Part of a small language model's weights.
Architecture: LayerNorm before each block, tied embeddings.
Training: a variant of SOAP for these matrices, 158M tokens, 2416 steps.
Each number is 128 + 24 x the weight over its row's rms, rounded and kept within 0 to 255. Layers, rows and columns count from 0. Numbers have three digits each. The size before them is the row's rms in percent of the matrix's.

# up: layer 15 MLP up, 256x96, rms 0.516, rows 35-103, columns 0-95
# down: layer 15 MLP down (transposed), 256x96, rms 0.364, rows 35-103, columns 0-95
up35 093:074152127123149124112131125116138098134076076143126128146113124124121124145104118148160134122157127155146141135152133104165173129105114147118176070119169118144090139113151142128120168106152160138115150134108143096136159156079102103137128107121090143148129142129178145096149158098095157107
down35 105:120080132112112157136154136097136115161154133069143109142123106109138135183099136099139108168122159113118147106155109082100172124151130156144087126142113158141107112105143111123135122140145148121159183169134160139150154116141167143158094109133085124169131110100100149134123134142157141110
up36 091:107150161099155072161103092134126086118081100152100129133137109133122115162136102098159107143150133103091164120124135115127138123121146140110126166108119114109111116143148117159160112114133149122103088111120114093170087149115137138079117142129139112101136100126098107157136198157116116165
down36 094:141140098109161177168137127103162110140134108107140113139102120111142123119132111111112128155134101122143128098102141128102081099141110158110115069108115126134142140161067144118137152081123143146162148111146105129104125103121143068152132106118167144149067128107161097136133168166126138117
up37 113:119094156104101129122150112108098144117092146104157101156138127117139087156097111111101109171143118110096128154123081129145131143116105090120140131181125146132150157108170074165111140102141146112146149147174134116111108150113185178152150102115124142135150090105168139121127138122112124116
down37 121:131121113085123075136112160121128070139125126081152111120084088102121123099145150112130168109098161165097120154099159076137088127153165139125116108128136122130143117155139116152146152157120136126140113145132134097153150125145141128139125148132118154174122086123164173143129106117074146109
up38 106:116121157135106116137132117115156131105132150144121142185131112126147126131163146177159145195142119074113134118124125175122122129122173145096131163148139113164118152110152155128118101067143115117142071115149137157138113159101101134112156119094146113099139107101100123075114133135154130148
down38 110:167114091154108126102123114141143150134128139128135152136109137155150150102141131107110150157136150099117142118117086126122116119145160140200110116110074122109111098158130162150154135121158069115119115103147135113064125149117109143121107134108098101182141077158124149106149123135113082131
up39 104:144128141095119140110123128138135151104124113119152162158097138103104060145142143119150141099078129107111132128146154175127143145139148167113140118138150082152131110095134086158130123123126148144128092125125164101149192100111144113134176107134170132095133136133133118128183184110119118127
down39 091:114132107167145125123120185152112157169113123140158116097156153180173174117110133107109107109097115152130121136108112123125139122144123127098122087168121155156158144114109145118112095115161086137111128144139096178154100117152110137090092138100096132094133128094113141156089123113114118095
up40 089:125126127127112128137122145140141126114135095164120141124107108107061134131170101127118125091134107112164112187116142109127135138104166135107178119165125106141155058127095133113096159156169135103115167125118124148160119138112127166144149178121107137147138121096116083162155112130110128104
down40 111:096133150143140166103101147122173172145145112133103148109113077129116143167151074097145127122130114129156096206116134106103142127115176087135134147164118121122162080137123176093129138124146152150107126135123115109145148125139125154110107144107098089161145121115115139151144132141100126115
up41 091:156131136132118158139136109125164153113133137132112109126125140094128100147136136162061127169115106155112109141130146118111130163141143118170130133136142102134097156149142092066157134111124089098067092106143130094161152072148122145139117153133131129161123144089110163153126121138094167108
down41 100:133097104136099132143108136117157121129106157123119158126117178105130166106149148112115101129151129180073116188135105145066154107125153131084127116153139155145131164146144137098089113085111127110137116116156153145137135128152097106132147138153112137123111101118159079141145152115076128116
up42 097:094102172126107093080120116100133165127133103166168114083143118134144121144144161157160131136164091136142133116140149111073119108142101117151105138136113112143111125115065092121074134130187123152141128148119116133129156106134133110104165121131144150136121132105113126135105107103137180091
down42 119:123126118174120124108113146130116074151133143124116133134128147166140132116115117175164110133131138158145109115124177135127144147117157150124140155104125175126143159144139123139064136107132087119112155156124146125074121118075085092146117142139143108169094077156131118116120148132104090172
up43 111:134140092173161118103116119121117083131105174125147145155144156097124122171089164117112117131149091139105115088112119114132092140139107137150156125140093124111154148158107119188127129140156095104123146115093155126109160162104148110131127106159120110171096102159145140067142116138123130108
down43 105:121138106131148120113166123097138116121080128147137193119118136121130106123161130112117087109152109087150114097129115137132139140171107085157101156121114129113148128127116162140143120097127126162161130143082153146121113148075108085127070157169090123149119101166131154103117148119110166122
up44 101:157138155181156112165157123117108105126110103116137120145118107145124167122150139155153142143135124173101112134091134135134136127153108114084115099186093132155150112126163097129144088072085069138139118142150131126151118132072088121129130116146167109140121115142130152137104167106148131120
down44 111:180169167095151144102129174142122080100161117136145143139109170143099102130095131139103122135119161114135093134112114160123126176147111150122144176129145116099139119115154139117145164090158113114114121104165160137117118116081118112145111163109095108154137135150125107155174127138090123147
up45 099:125129156188120117136147130114130118162128111137169136141167113146129155081123120100137130145094139069092138115160100101139118156160109112154108116127098132133128134130112086149119101117127133104119155132127148130087125151151166132123118172088087144180129095102136159117119099140127157064
down45 098:133138128151129120126116132177139124139133114144139106143103150177131127125131113149120112157102102146103132104112122146139131132123111154131162152202102172151180159127137113152099165164098104156120094110117165157099143142175071105142125091107100145117124118070142118134150141111130137102
up46 098:136128159122106078111097136116118141127133123116106153092117061118110124146142121131149129160144136124146135156093081094095152137112103147146170147139144122131157115184118135155119133089124130062153124164150137114127117114149132139175169180143154147126107131105126102129078148110113121114
down46 084:121085105102137176125161122113147113128133106121108138157141146094101073143151122142071122133112168138121104164123116139134131101147098120149169084120101110147116172196114113133129107145150123134108146124126130070148109185119120107165139121149120124125133104093118137106156157151111140139
up47 103:129132147156098123118140125095129092142125119120150108127128113175124114115119147133096143075163099093121120115113180160142127090102158183138129133133142086148099099127124144145172139113107114126112140134137125115163130138131085080138159119157127130103095121121198182138089133147115151126
down47 097:153118128129081118123150110101125139143119172173117152159123144078135138107156089145182119136158132125119134135127143130107103181097149129118134132135131086129120124170133143140171101098120145089094154075123165119091113139145090105166101101128141147134168152151129105147123114139095158129
up48 111:093125153177117116112116131085112078117135099092133155113104125131139094094122119145100180132140170126132124115162166121130122167120141096102142124106146111123128054134099153165098131104159163114149103113106114108153124090132121132133128112133137072162114162163117111145155144136138127131
down48 107:126069167163117135122147159136097103134123101131101122101133112148118130101098091125150129123166129146081112142093151163130122172118121140092121150166131133127155087106098118127145155113156176096103112148122150158120122138117131159083115095149125087100068129161122144148143130138129105152
up49 100:071110159103137162112145105153138111124137176124122174123114126103173148134134166159141126106123174176103121154086096134122117094109103130128070144129133116149125103119130118114148113130150125066174139130143111159132153123123145158106116160139126134131120139150100120134137099190122156145
down49 110:144136136162135133098104159127103140100171132148125127103168128129142151159119120142106081129143097134098094096131137096119157134131147110123144148131145056116121144142140133136163134094118148114124114092149092120117093124128132099120094086101127082098130086146199138098160106143101142114
up50 104:161159164182133101141134067146189109151062152114138146174123115115118147082126148166106157129133142084130140082163084157147121106135122143126138121114091136134143138116139122112127117114136150103113120112116135150125145120147133120087129124141173140113105123089126156149110108115111156136
down50 103:153110154125101167086169136123119141134133155152108100144135132137107105148132151099150150117128110169132116128132086081126132109097154166188096134125106097111146105163149157075112093078128144148161156140091140113093147123136118138104142150105124153133112150095163115112105155104128148120
up51 107:118156160135119171146151081124086085102125108168106116119126141171132092130074141149100154153145099109133142098098158125146125184149097166158119146136093134144148149140138119138095089129123139119132142119098112155121084149157117164142119134117125130102111099121166126159153157161110139123
down51 096:102134116119159104116106139110141128181146096112101098117137129091152140130155133140153127144117174105171153147142131164122181104067118094145149147113151170080157160139112120097105141145133145135154134163106162146121133140096120089127182136141154146126154149115095127107096140128122126109
up52 110:136133128106126121120168133089113131141070121143114118117121136170100074120142134162106095127171120101086130147174131134119118149109098166116139124170151115086150122152132074128114128121133118108130125113115157089110114103110090117143156099167176109140100116164165164110140113118122153105
down52 111:132153152174139138143079086134117149127151181118082148129150146125122172092134138163123114138182112148123114114118137093118127107111129151122129115161139082104126140098175152168125116129113144126141127151146096108140133113116110142102164134095115091130115145177168136133149172156127093160
up53 100:156166111144131134127104094122125112132118138148129100109159135118099121159118117133120160174117163143153097097137082134117148150142066150094155098150128156123083157122134106158153093113108077098150130164122183120108126140103095149127103164149158133132080126118126156141138141090126124131
down53 096:165121158130167132144133168129102140115134144140138167083130137140113142079120150155120097136167139153154086125105148117112130149098107113108159126126142116150105095069088129134130136158123085103130131125134150162087141121102087120090127130119121122125086116147145081097174104163094128116
up54 100:157145154118132120106148117150139125122137143094130134136165111097106118106116158127122159125129170149140133113112159103170141092131151109107092066131156152078168116124082090152109136148111098140162156156112119159152104128121147170164153101107129108165175133092147122109117131145163140120
down54 101:159123116145156122150092146142117119147178089125101114133093123154170136141125110121082127077151150125139124155121151108094166105154129114101125108131092121231111121086108099093168139127157108127128143116149161126135106128120128114107121113131149151106136159140096116111126141111155123122
up55 095:104127142120128137122126101139089140116094105118114123108140120158113140146098126132097103124133145131102135149170172108134125159161156132117079212132113106132104143152106131107131145170098115163115163158130118130145101103145101176149160112136135087148140176127122170107121170157110140115
down55 099:125117109142164157156168102094138143097111142120143118099049109136114127112106146126116139149151103155183109143118118125133158105113116107143134125165128163139128106148133130063132135133162150122132113073117100106122092131077179103146120119122116155161118115140155100116140087148144125136
up56 104:119103127152107116133137153092137105140113138130129101141127136148067136128119134119098108063126124073096150164094131094145121145123123152130135143163125124165096131159154111148130129126136084108093156123153095128117120112117091069137100137155150130178105123129088145131133141172135171161
down56 103:161096127126133147174096145138153164134120104136101120131121108147127130124091087113092103118114095129125135081119144110116128116125126097101141156146122100157130137181112132102164135163089144120138134122159155115153089153129122090128096173082115115143104177123105177086136109100155150131
up57 094:121156148108115112094118129120134137143135153127164131113123158069169174135162144072102118137144122108127155114146124143144149135114133100078137120147150111139162189097126099157119130179105096147153116167140136142172129145132115156098110155141141123143123114124113098091140095121070137126
down57 093:182159104144093087132087111106120127121129128142140137125169123161163100117141153161120114161126110177092154147040121133118122131141133129124148117099104109134116134115098106122110171119107116136140142151127143116147116185143109118151134114099088146134154087151120103147125166117144118094
up58 097:163167131098147094136135117119094127141120126125104109122153117127126123177106134111108107157155133119120144109146114106138145123126082120158112161192144138128157116088075110100152150146091092124186127132089131137135152112141121171159145142095150127092116095138084127161159121095110136107
down58 097:130060126141165130147141126099120121113108148119072139109159150125112095112153122139141129099144114148140100126112159137127131130141123137082183122151133124123143095136135144120106069127165136084113123162155145134175151122187110106102155131133140128148171129107166165109138149144125083115
up59 108:091143108169109115116161132168147159147139131117115157139104104136132111146154154131124109148151140113115190118176126123114157130115144131144160125087125141133041109139114143124116152107144133121100154131129108156146154107117106107170157104119155112105143136185143114135176122080136153135
down59 098:119111078147115112128153161131143109174168192145143116104100137129153142153108106141142181130120133170132199125142125153108130163153129109165131122127101153156120171148126112141101108166181104138115129121140122120143115133140134127126084137127134117118127142121108117108118116158135056149
up60 103:149160139113163128174115097138149130179149128109106132096119145161107103117107110083103160115098112126104094159141114100131152130139114110125169114087135107119126141124146105170157170108112119127110201166118179114152128083147123134122117164132139156109154138134133137122150118167110154116
down60 103:120143075129085120132171105142145129123139123142186096127100165115117096112091117116129137145130140112098113166125131085110115120136104112137112134104127148092131129137144104116105161100127170085121096120135114101171124166129096099187152135115127086132129074137102129146141094088142130147
up61 111:147172187145133097128128109148116146141139147099122105145074173098123131173143110112157116132110117126122157114165121144107115113109099096119167146107138077121150091113137112103141083154145135138093119175134124176102130137135131095151110083121157151122117142116114093115145145128142150084
down61 098:124119124089108095136133104118130102139120116074141142118148108141117115127134067122126144192125109167125097113126094150155150095138151160151131137175084127125111157166122153149168139103132177124074137126132150081164119121121129126095119126076130174100118125128116101136111130108120140130
up62 103:171115161123136119096103155115088148157143125113124153120145124124106120120142109089125142175106138155079179091159117174150131103093075126144108088108129133120111119124148133100157131119145144133102148152135131090108136109164141154161076144111118131121160094091088096105138117134118142107
down62 096:191147165136121164117137133135128136108159157135112149106107144105128141181119119158115123119095135135078091126127092156159122076105122141118109126149131153126129131173157133130109123163092175172126156161104173122111152133138103128125086125149105130111076089125152109150113115135132154129
up63 115:085149134135120116131110154156130123101163144106110190121129109112099119124098183115073115115130150120151133116155119110091159131121127134130091142108168116134125167143134108160160109125171124102120149114156089106134111134127134140145122123104109131163150189118142105153128101080121072155
down63 110:126156173128176118100096106167155131135143104133149107106176144132147098114099131091124142100142117131121142182165099105114108125191112104126115114140148136132100072097136150109126099158137119150135139111150132161151177109123094129127126107116088141148110122148134149123105101073151131124
up64 096:139130134122125087169078119118097093091084174139151125155114146113143141106159159139076105142121109119139107078114161116152123091097120120122178093076131143124108114123169140161126138142148141119145081110119114144132153106126126140135134155146110126130152163109159095139125104160097101129
down64 099:123122104097138145094123152187124168116142094111118142154148149120127142114140131084167137155117134139142131159139134137126191174117096116157143118096103110126132131191114114097176087110151086130122124122154122161103117114133095134121102127111092118093155079145115099106157129121125122115
up65 101:108142162084123132142127103145126107114122089101158190168118144125118137094103128113108130131114171124123134157139119131128132102112118113127126148151126145132146119081163120102141099131075141134156111202090136122139138091159117130148124155120086111143162148167138102147110168093098131091
down65 098:181085107104152114098134136160135117134139147146071123141154126111152115138130130121134124100134137080166120136130107119097150192102128144114148117095152089104121138134099124143106133161166141131145161049131145125096158135158126148144094110131129141143134149126121158106168116130131096166
up66 091:113139166107128114122101114093180159138135117077136075165136101142088143062111139123125138154160095160133129112061089120128128143130142124124162105139128161152131094130144158112126130117151133107129120111104099128132133100144160138141168124135154125107094165147140117153116120158127173107
down66 096:133118100147104082158099131171122095158127100122163117146086113100131190152142153160103118080126136111117142120108126153157158112098130081125085122101149169116163129105095090095118150169127137170123133124154156123125085121115120110136099118121104121150132156116136138090138144155131113118
up67 106:122107097134096117150097104114136108151131150166089115124135099079102128153099149147102117119122120155124088079115128147124169151138102159112137119168111076125143151126165148152188111129099096171130159112145123132121130143138128119130158144122113105144146108112198096145154142096129117119
down67 135:131138149160157140169047117166118130110093117118093149155132152136127129122109111190120088144088146115095121111154137131134096136106139162156155134128108129117128108114160145159148123094134156076172121165151131126099130156107141115112119126126143165127120122120121171083129107110113155143
up68 114:135064113127104079107140121112160104077091102082113141158129189122117105111133117137141120153162166144098101161156148140110139080130122115149115135127154141138084134089099141155122128107143125126093146112110097128106141139133181152134135154145115177114138140115137133138170132140121140107
down68 116:127096107150115112130084111139136116074117138082123160127126120152144126122124118120121105138186153119117115144115145179129161096119152095153138112108086143133115117177141111146085146115140139089149132174173073092154161134166118132107150117144147139114134106135156116101153145118152127085
up69 086:148157142148135122131154134162142135099116137153080128153159114126119112147138121144138157136123125150122124150113187146113135114146096098106084088146110138160142079159163128122142087101160101152135129163149090130148124120106146115160141123125073140105150137079093107123130102082183136124
down69 092:140110121169080122097172099117153156138128126133116126122116132152096123106127123144124125136119152166123118118125110110084095134141151135149106166085128137102134106103158116163105105132172089115131098122152142146095105124104141153102151156096142086198109137123066127126148151102089139150
up70 103:145129101165138135123107124152082103111094108130128118109126083109154119126090163121151094120148118133084101143128088120179140121120127085105160157160123114137162164153089090081124179121116115124112117117129133124142146128097108147149118151096115111152150155147174120093139101119132165097
down70 105:137117137132104139126147142139098190101115135167144132107126123122122150149126132101146154125154112143120101111154161076184132138131114135154143149109084110138175106131109145102170177117128099127116050165103126130112137116133155147108113143100109112134142090158114138123172122120108150086
up71 092:111146138102072162164128115112156121142091170107107123109110137116147133093140133161136096121159172112129133118140114143122146129139144104175138111142130119123105177094107124114130128131170164161128120144112129151131152135134123150114119120164108121082101179153127108184109099132085075096
down71 119:142166138133086120155135179115125107133138116120114122133116089132127115135099157115103138114148134116133141144098137132142127123152117104096148149143138189126159166081140100117084140136128119119069116142153093113121153134102158095107151104126136089171136118142160104173081173110096140163
up72 092:102103152149100168116099156153172093119115139124106140137122177094112090116118125157166139152119104136133166150151141126109165103121128115107128114101125100144089126139119176159109101133130093127154162120118139137148117102111142134114080129151130121125117122161101206097123135108113179111
down72 090:146156165112131134098146105085122160108137108148136130127097074137153148099101116131145103146117118149153113087128133117174143143161079153142177125152094132134155169129152104084163140105198109144115150122138101125149124164107133160114117146148149141080103104127131122126130163132119133118
up73 093:141129117114109112177090132110105095107104114142147133112114121149089146148124121157127171130159146119083119123091158116172140077090101115143169148163123133135127130128154128128175133175139123112149137090098130157138114105180145125102080102127179110148115154120138128121105163136163128123
down73 098:094114151143103126119148151102119131136114158170130097152076193110147127153172122124108174108165094166135120155127102136127135116152142089127114136150139133131123127069142132134095113137113157114178159140114153142136121085134132131177169156118120098130098122133127097122125147177131106133
up74 106:114142140098109119121118126103144136160140097075146143153087138157117135089128129166109111117115126181138145182115111119130106157126129104133164145162112107123087134142124151122108152098082132075119107156121137115110105136110129175166148100162141111167144159122122143075166096127106136126
down74 099:142121129134144100128108164139140142100124124096106132113119129135126141120150164095127110091146098130132114107151116095132153127115171170127134140150164136166102161114155128116129111100145141142153119150063111094099138118082108129088107138153171121139118171145132108078142133066162179114
up75 104:141118136138089114149129118099127145155074145126179119124090131141125092117102127074119175122132119102089148122094137101100147137154156133131128125106118152124115117151126131156164168114114131099160112070122110116201111103122130136153145150114182136108143142123170122136135144158132140091
down75 084:142116135108130135121148127135092132147158122139152141174131136146128147121127101130114113137154095147138120128057142128160149190127132185130155121107110124158157092165114075137108155131148121093096124164157096146118161147104147100093144097115108122145109131116084118095140105101124101164
up76 097:146140155101134134168156132126112080119166089145101125151107115145118117132148126145130167139155161125140141106187097169124115117121122120140153180105135128117116170081122116109046115156162163147142120109141079123135081132110113131122151117152090152123117141120091120127115133115125143125
down76 094:132122133118102108174129159164157133101117091094107119152109164085146148109140163153108137093117115124137113116122093100108139095157126141155124147110181120170134148118139118146094154164102104141144121101182127123136129150161087098152137151097115127157119112109140104110184130082116130103
up77 103:115142082117139131110169197121116109126151136098097111122107073130119106154116148159168136112135144115111092118152127172156110113135106155120129105138145094059140116151083116152163150147138131116124128179069129141128127128134126120167159138145145121100119118121108161120136113138115090130
down77 089:144122140166112113140128130143146163111105142120148099137122118099162148102140140157092150122092116137091115153093097130103098115101101147115060128107127143172116172161133143103068196104102122096120127146167094132091129126143107093147121145133137141131136149121129101113140109127139145090
up78 103:138164117110119080162081115140127115145099125153147140148100134114131095116132154105140140159075166117104172119124109108101110099169146096139106145158112146108125148152114135111123111140153098154110157142108174121115122140145072159117137139123097112157149105155141124105105170152080159155
down78 101:115075130166160139098133178164116117157124136111111138120164104143172139087137138104142111118144114128114087139142164135107145095101145153133130142132166116113121145065089105144125157154094102132081097087095127127169096138167159101115144146127147124141149104151121151147140136135135143113
up79 093:126113099119128142072115122135160113147097145142102112134109146113138095105174106115147155129142110118161110175104122127121158135115109129096124062123109129171138149150142168111093113160096141106091125097121140134110114105126130116147147105113135085158086141146111109116128076184170123124
down79 086:171143212149116123162111168134084135136112119127133170080136116128119119141137118175103118167115148155088094146119128108115128130131141130148155120164124114120127108092133138162139135099170137117158154135131124096145077159123119133139128153113128140100124128097154144095106177090127103106
up80 095:113123129149112122160135156141093085150067157133156100141113144111177132147104134111130137148117124126083173194133164082121145152121102091169144105141107155152120132125132125112113102132142112126178111140120122119165119124100135144144143094121182116147132152131139138150124120083105091142
down80 103:125115157156113121157107163123147135085128098121149120143118133139118149153171132144080081192095142156109123097097126139164105095123146140144131155114149164125108104158111140088113140098152104121098130139119104086134102161111100123161154109108105114107157112157122161104128139151077118108
up81 098:113111108143166126098113159132128091145146088149111137125182095102119127082135175141077132124131108141138101106109118118111137128126118127123129163145149129145167130144110107127152126146102043115091122152123144139088107136096103123136161141165139141119143130083167134124146113179111155109
down81 084:178114130082121135135121138112127123136149101117150154096106158166076111114133123132127141144099176153119162119138106144135135106121145132136136082080096151148105140174108161127119144125131125142148129160157139120067136125154176112115110139134120087082140131151109151172145101086153129101
up82 096:118130145140129124110154152136151119081132055152104112127122088103140119119121160153106082119171133148093117108171079127133128125124140147105146141102093152110145119108076154130116174124171095144116107152129157097142150116164136100111149114150109131144129125113149158103129152165097117092
down82 096:124151091126149107096103135132114150150123168104125101161113154155125167141173121099135143162122090076114138114068124122137180095157163145110110114141119119128144146146155123093124125119114114161138111135115092115111121105129108154137148123126107153138067146115123103175112111105114187115
up83 124:189126152153124113104097093165127128110102105123142125131135169098091123138129117160082133098114131095173124092129093146097122132100101152154140125185068148123161098117117141151145119105106145131098131130094154175150092118153119133107128145136141113127137167131117143118147145115108168110
down83 092:176136096136137158129123099168172101072175115142170113122112119104101111100136094116100137080145096096140100115135112139090148152117133150119105115136141133119163110147131112096164115135107124149098097125166115140139133142126075133120134161108139131147137121109139097116161156132063148135
up84 091:087145100107111083098116134112137110165102136111135100113115075131170108126091148107127144164135110149114142127104123078140131126136157108131147174137114090117126111131144157126156132094104084134111085131107149102116203094088114119137119167132146095098128095147120132130111134125150157139
down84 092:113188103123145128104148100073139111097119121101132144127177111161118152156133133149067183155161117106103132132123097129136113145146089130138131075121118146148105125113119134107125103103142099126136147118120142174150088138169136131138113093115134137113122129121098088109114128183113112164
up85 094:111128175111110112111147101139130118145098120127092127126121154134121112123120176101113157160105110169118111171142111090120134164142157149126112136127152116074122112143146116109096092156109116125171134177094147150117087171162114117144156092103130103121120122154071124149163097154144137144
down85 096:115162136132154093102117153134104135138141117172135134058142088174130067128149106105130104118125154115120118154164083157140155162108129152145151117160059135129127156102122138148132149101129131137130103126153151070129109140119137096149124121093134129097125123133109131173128153125148145151
up86 101:124111165130099112136091177120135112164128107120132080174141158118114126147110138146089144138163122147113138139098140157129128106172186150141103132097113085151172102108124119112118162170164133116115128117154146097100114106130092122163149147096125090152131160095119140142133089124103109123
down86 100:124129151182090080107111156134122109123148125122149140094188099147157117133170144126125151143120146097129098110074132087102146144077138110144134129098145133086119129108126121080121133097131103120107139140131130151130116115147084108132131158133123200087148149143150108122148145122144133156
up87 088:092131127125135115120079099105121097142128086097121114143145146116146163143145147115112134153110067097119146134147128132097167165107177129145129097145143093136122123143099148170073155196133102108148118111128147124147109121146171142112106084125103166149123135152148133143112129111139145092
down87 085:129133141119136103143115133111140113109099173152136139124134137137124088149130097135143124114087136139089176144105137124143118139156111095136131162164151186098145163158191142106123142114103114157148120091064119105058094142129120109112129123156129115110130132146109100164112158116157131136
up88 101:138152128164082180119147115076111152124110096105095118136156133121136144125140116154152122112149151144134141144135085127108151136154158164132143086144116116115121135119095124116107157169116130117127126166083111091151126173125136120136187117132118115103154147196094115101092148135100102121
down88 085:128158140126156109087106136090150133117156104072140116122139123132134091119091098118114150109147115111139126108125126098140098135183143123079150171087079088113139136175124153118132099112079118156146134115094121147154119104147120105093131099159147132098137100136154133100148141162097125143
up89 094:135106131141143118142091143143164105113114137131089104133122143126117174142123124135105159171145141141093163160110139099127112083126099133135073144153113150102125093141128085117166079154096136143080112104132122122145133115127130117184071156137113148078105129096129149099131115155130139102
down89 087:148127114102139121119113123126122089098106124124149132130153160176149134093100145166143142106147130111131119097097137150123154146118116158130171108085155077147073107147125118077132131157128136172139052099135134106124111118139134129089136102161118118118145117153121113122112161168120150169
up90 104:131168100181136134133112111142146114068123140105166145127116150135138141140128124121096118136172139115076084131188135124127144163158150151114150095159140129116107118120110154112154135144151111131085139171119107096129119125150131095138114163130159134135129169159084107153145098153117176119
down90 095:150144103115176142132115109104090131123117148140127123132136124142101134137140167146150103152099107120124094110098096133165125111136141122101102122087130126111158124084129151156087138100166122110160103138151188130144123161177113152110120113108100172111161126121196140101127150121085148152
up91 106:106161125158087101137150077139116146134098147140139130115132096068114125115162186134117135143120127096131147161143100088134115122142098116147095126115109161111119131151128121119145135099128122153133138142147092124114106104125123182190110115146114069124104113168156140161151108109109086134
down91 104:154118125124133166121125124122158175112116159125149078115136158095100091173148170080173147146193133117116126108104146130109119102127092147172136071153153123121137126150148144093138143126134142105125111150131097148112122129113121127080133120112120069130105143110165136130145129149108113144
up92 094:139168125121142105115145147140128130143115167146078137095098133146147090164180118104092155141146130112127132127123138098132153116140113125141136122101103087136134180121141112126088187179128111132152113171172103110126131114154121132139144122162144089088124149115118088093126167161124113102
down92 098:114127126118080078126121143155140136109135150159154109151136136137154169159123108165137100106112106092110084104148163151118119119105118133094091147119100139132139154144156141102114173165116110141101113131116159146074132192094126105167119195125129104120110138147125104127119125129147121148
up93 093:115174115133079152099138154151165125123140099111107135184093110131141124134139136140103130099189113114111110151124117137132128095162090181148135111165142162126143078098091126113115124109118102145125164126124125116167109104113112091121113125115126108106079122171152104154135161112152120116
down93 091:129116114116123145127114127097143079082152149149108103123106103119128141104147152104131134162134162115119112151132075128104132124100122101096095141150148095099134159118160145102145132096150178105136159139141167163096091175147118117148141125138164123162161153090115123121123113175174148150
up94 111:067131161128143142121156133160119164150092132154101095103163104134122152179160159137125104179102131082109120086144118117137098161107173146145121138115156118123094092133110137164159085110129114126126118159130109151087147115145130134120118128142160091129122126130161124086119116147155158130
down94 095:160138154094154157126113115126109144136102114108098097124130139130082132143114084111135167100135118134103095122141126114105163139117104138119132103116130143125127109156151112109158151125143129122077104152122129151084155101070122111132075114128142094164141161116163147172157133076157125183
up95 097:121151170124146140100107140167115104097131142056105160142093116150114129152145119106160136158152150109119129125107090169150150134132098100145142132106177112115126110124104118094107136111127130132129106113142137142167116107140140155121142119138085133214086108151137165124112148119097152126
down95 102:110197122131138132148134130139132123127080121115129147135182116133189154162142127152135118140149138115125137114134129127155120089127126099141111093137122128137137141181155101123123125077114112119148113145100082158100107152069094156146128180112105080113126133132133135116120126135124083081
up96 091:141153154131135117170131108107058124137132129170139152111115092109105156115138114122137101119141125188142126130134112142148092136135141141118140158131127116114141120089110119115142155151135067081145139141108112116165098124181119165105173067129129132182159104117114136117119155100127137124
down96 100:128070115094139109140142086130118136152160154114148111057145091124118172114134098131100104139121130122107132127122093152099142134140103125181123095156129111134136139151121170127140154143132140154149164147120104075122156149174097117114112135126119146124160101140136145138168166123176104146
up97 101:102164119163147138177104159141102129126082167141143121120193110147119134130127162111167143131124139151106107118138110135079151167116119132170103101140151145108117112132124106117130112192118155127137109131074107106080134164137077140119140138112117116154140101123133134152123158108136144089
down97 080:145118095117132107124123175100110135104162129115135135133113135133150151121118098139113113122075164121129108127141131109129115160143134091111151132088130092126118161161090137129142123135174098095174129103178144083133101105136186129101076134142135141140160124122123131081190097141134113115
up98 103:101130133129163111111094148126104117139119110116098141126145148128158158104125174111082155114110147142121092153124131137168110137141113160103124188082133136111117126117158115162146143124144145103118134165119151100135124093148168151064150168182146105125112115118094176096128128119119098117
down98 095:147135118120109165116147110135174152168100153116113132159115149136119110102135093164136129153133163093146133139138131164083099129160113122143121102136082109113125103132102129082113166163135105130160105076137135104132134114148122112164149122101133094138126136202102083156102133145098116142
up99 090:127112143104129092121121132115153120143067142128124159167176127114119046086124127075133126149141142171121172156089106134150126130094155140103127143118114144128154133164132131158161134156108148124144128151131126121109130112125124179106129123141096077133116098111102103136109149158130093141
down99 088:149141159130068141087123115151114152141152149156135118126164117128150189145100124128147129118116108102117141108164142128147100100146135120131095129122160123106131126111207133110134087081095132135099155122095113141120144105146113157142121088103136123076130182159145124123135133098137148157
up100 102:133119122116111137128147102128113113124120128153117134123167121092099121115105148086115115134099104113102120193131094141151164154138145132157130112168097118115144114120187157105166143114164091163137090086120143081132146100113132178151146146132118139091137113185149117127161113094114134134
down100 093:134082118108109128142063134113138089149110115140145152126134167126107128125078151141135140112128129115168143156185115129141116077168123147154136171166116160132105116170136144137103151145116168122117123110159149120099113087131164162138094166137098157119102105099126136125112090115136141130
up101 095:149085173137114103108062138092113120134111121108117106117129125141142121157125169124124173097123146143156170159118096082143152074176148096172138145150121134121121093159111119139153084160128163131114121133130107122119118114100098127167116142123179111135093144129153124141119110126152121131
down101 101:134101123150161133146159119110144103146117140149161091108160142163115121142097130144132100117135102178134116150077167183146116161135125114118139134140080136173170153105160132126104142080115124124114194120143124109135101142170139125113098127132087112125162141120171144122105112159136128114
up102 097:146110153136119138104141173157139124173165089175138173140124118124112099104133115132121107138098112106102113161158107099092151161143097136162139114145116135102127141115122128164099116143109136142164111150140136110138132157074113168129146127138123130115066174087100090145107091138108128144
down102 111:133143110138139106118106087080123143124146142160141133122098131144113090143158137125145143171123116115150128128139101079132152150106133172174151142161120124110145154131113126141101181136136152124128106109168094078091141139078104144148144130126145158128093191133144108127081127134120143174
up103 100:147132182139160140123144146111120122131140140103108151149097128126155084124169143130080144152155079106081174143123118164090080120116124105114150153156113137108124122113124101109147146099125097093137161147127140155174111127111178100115121144099137168109144095097150131141109156156137117115
down103 093:125129149140133141127121107102108124142124105170161164123133116133149125114103103150155152124126183139148126138075166129135117132109098135166107084065122103164157135130121126151122103110137134108202121166100146164101134125128162114116071119120138135118135068155113146153140152124143145132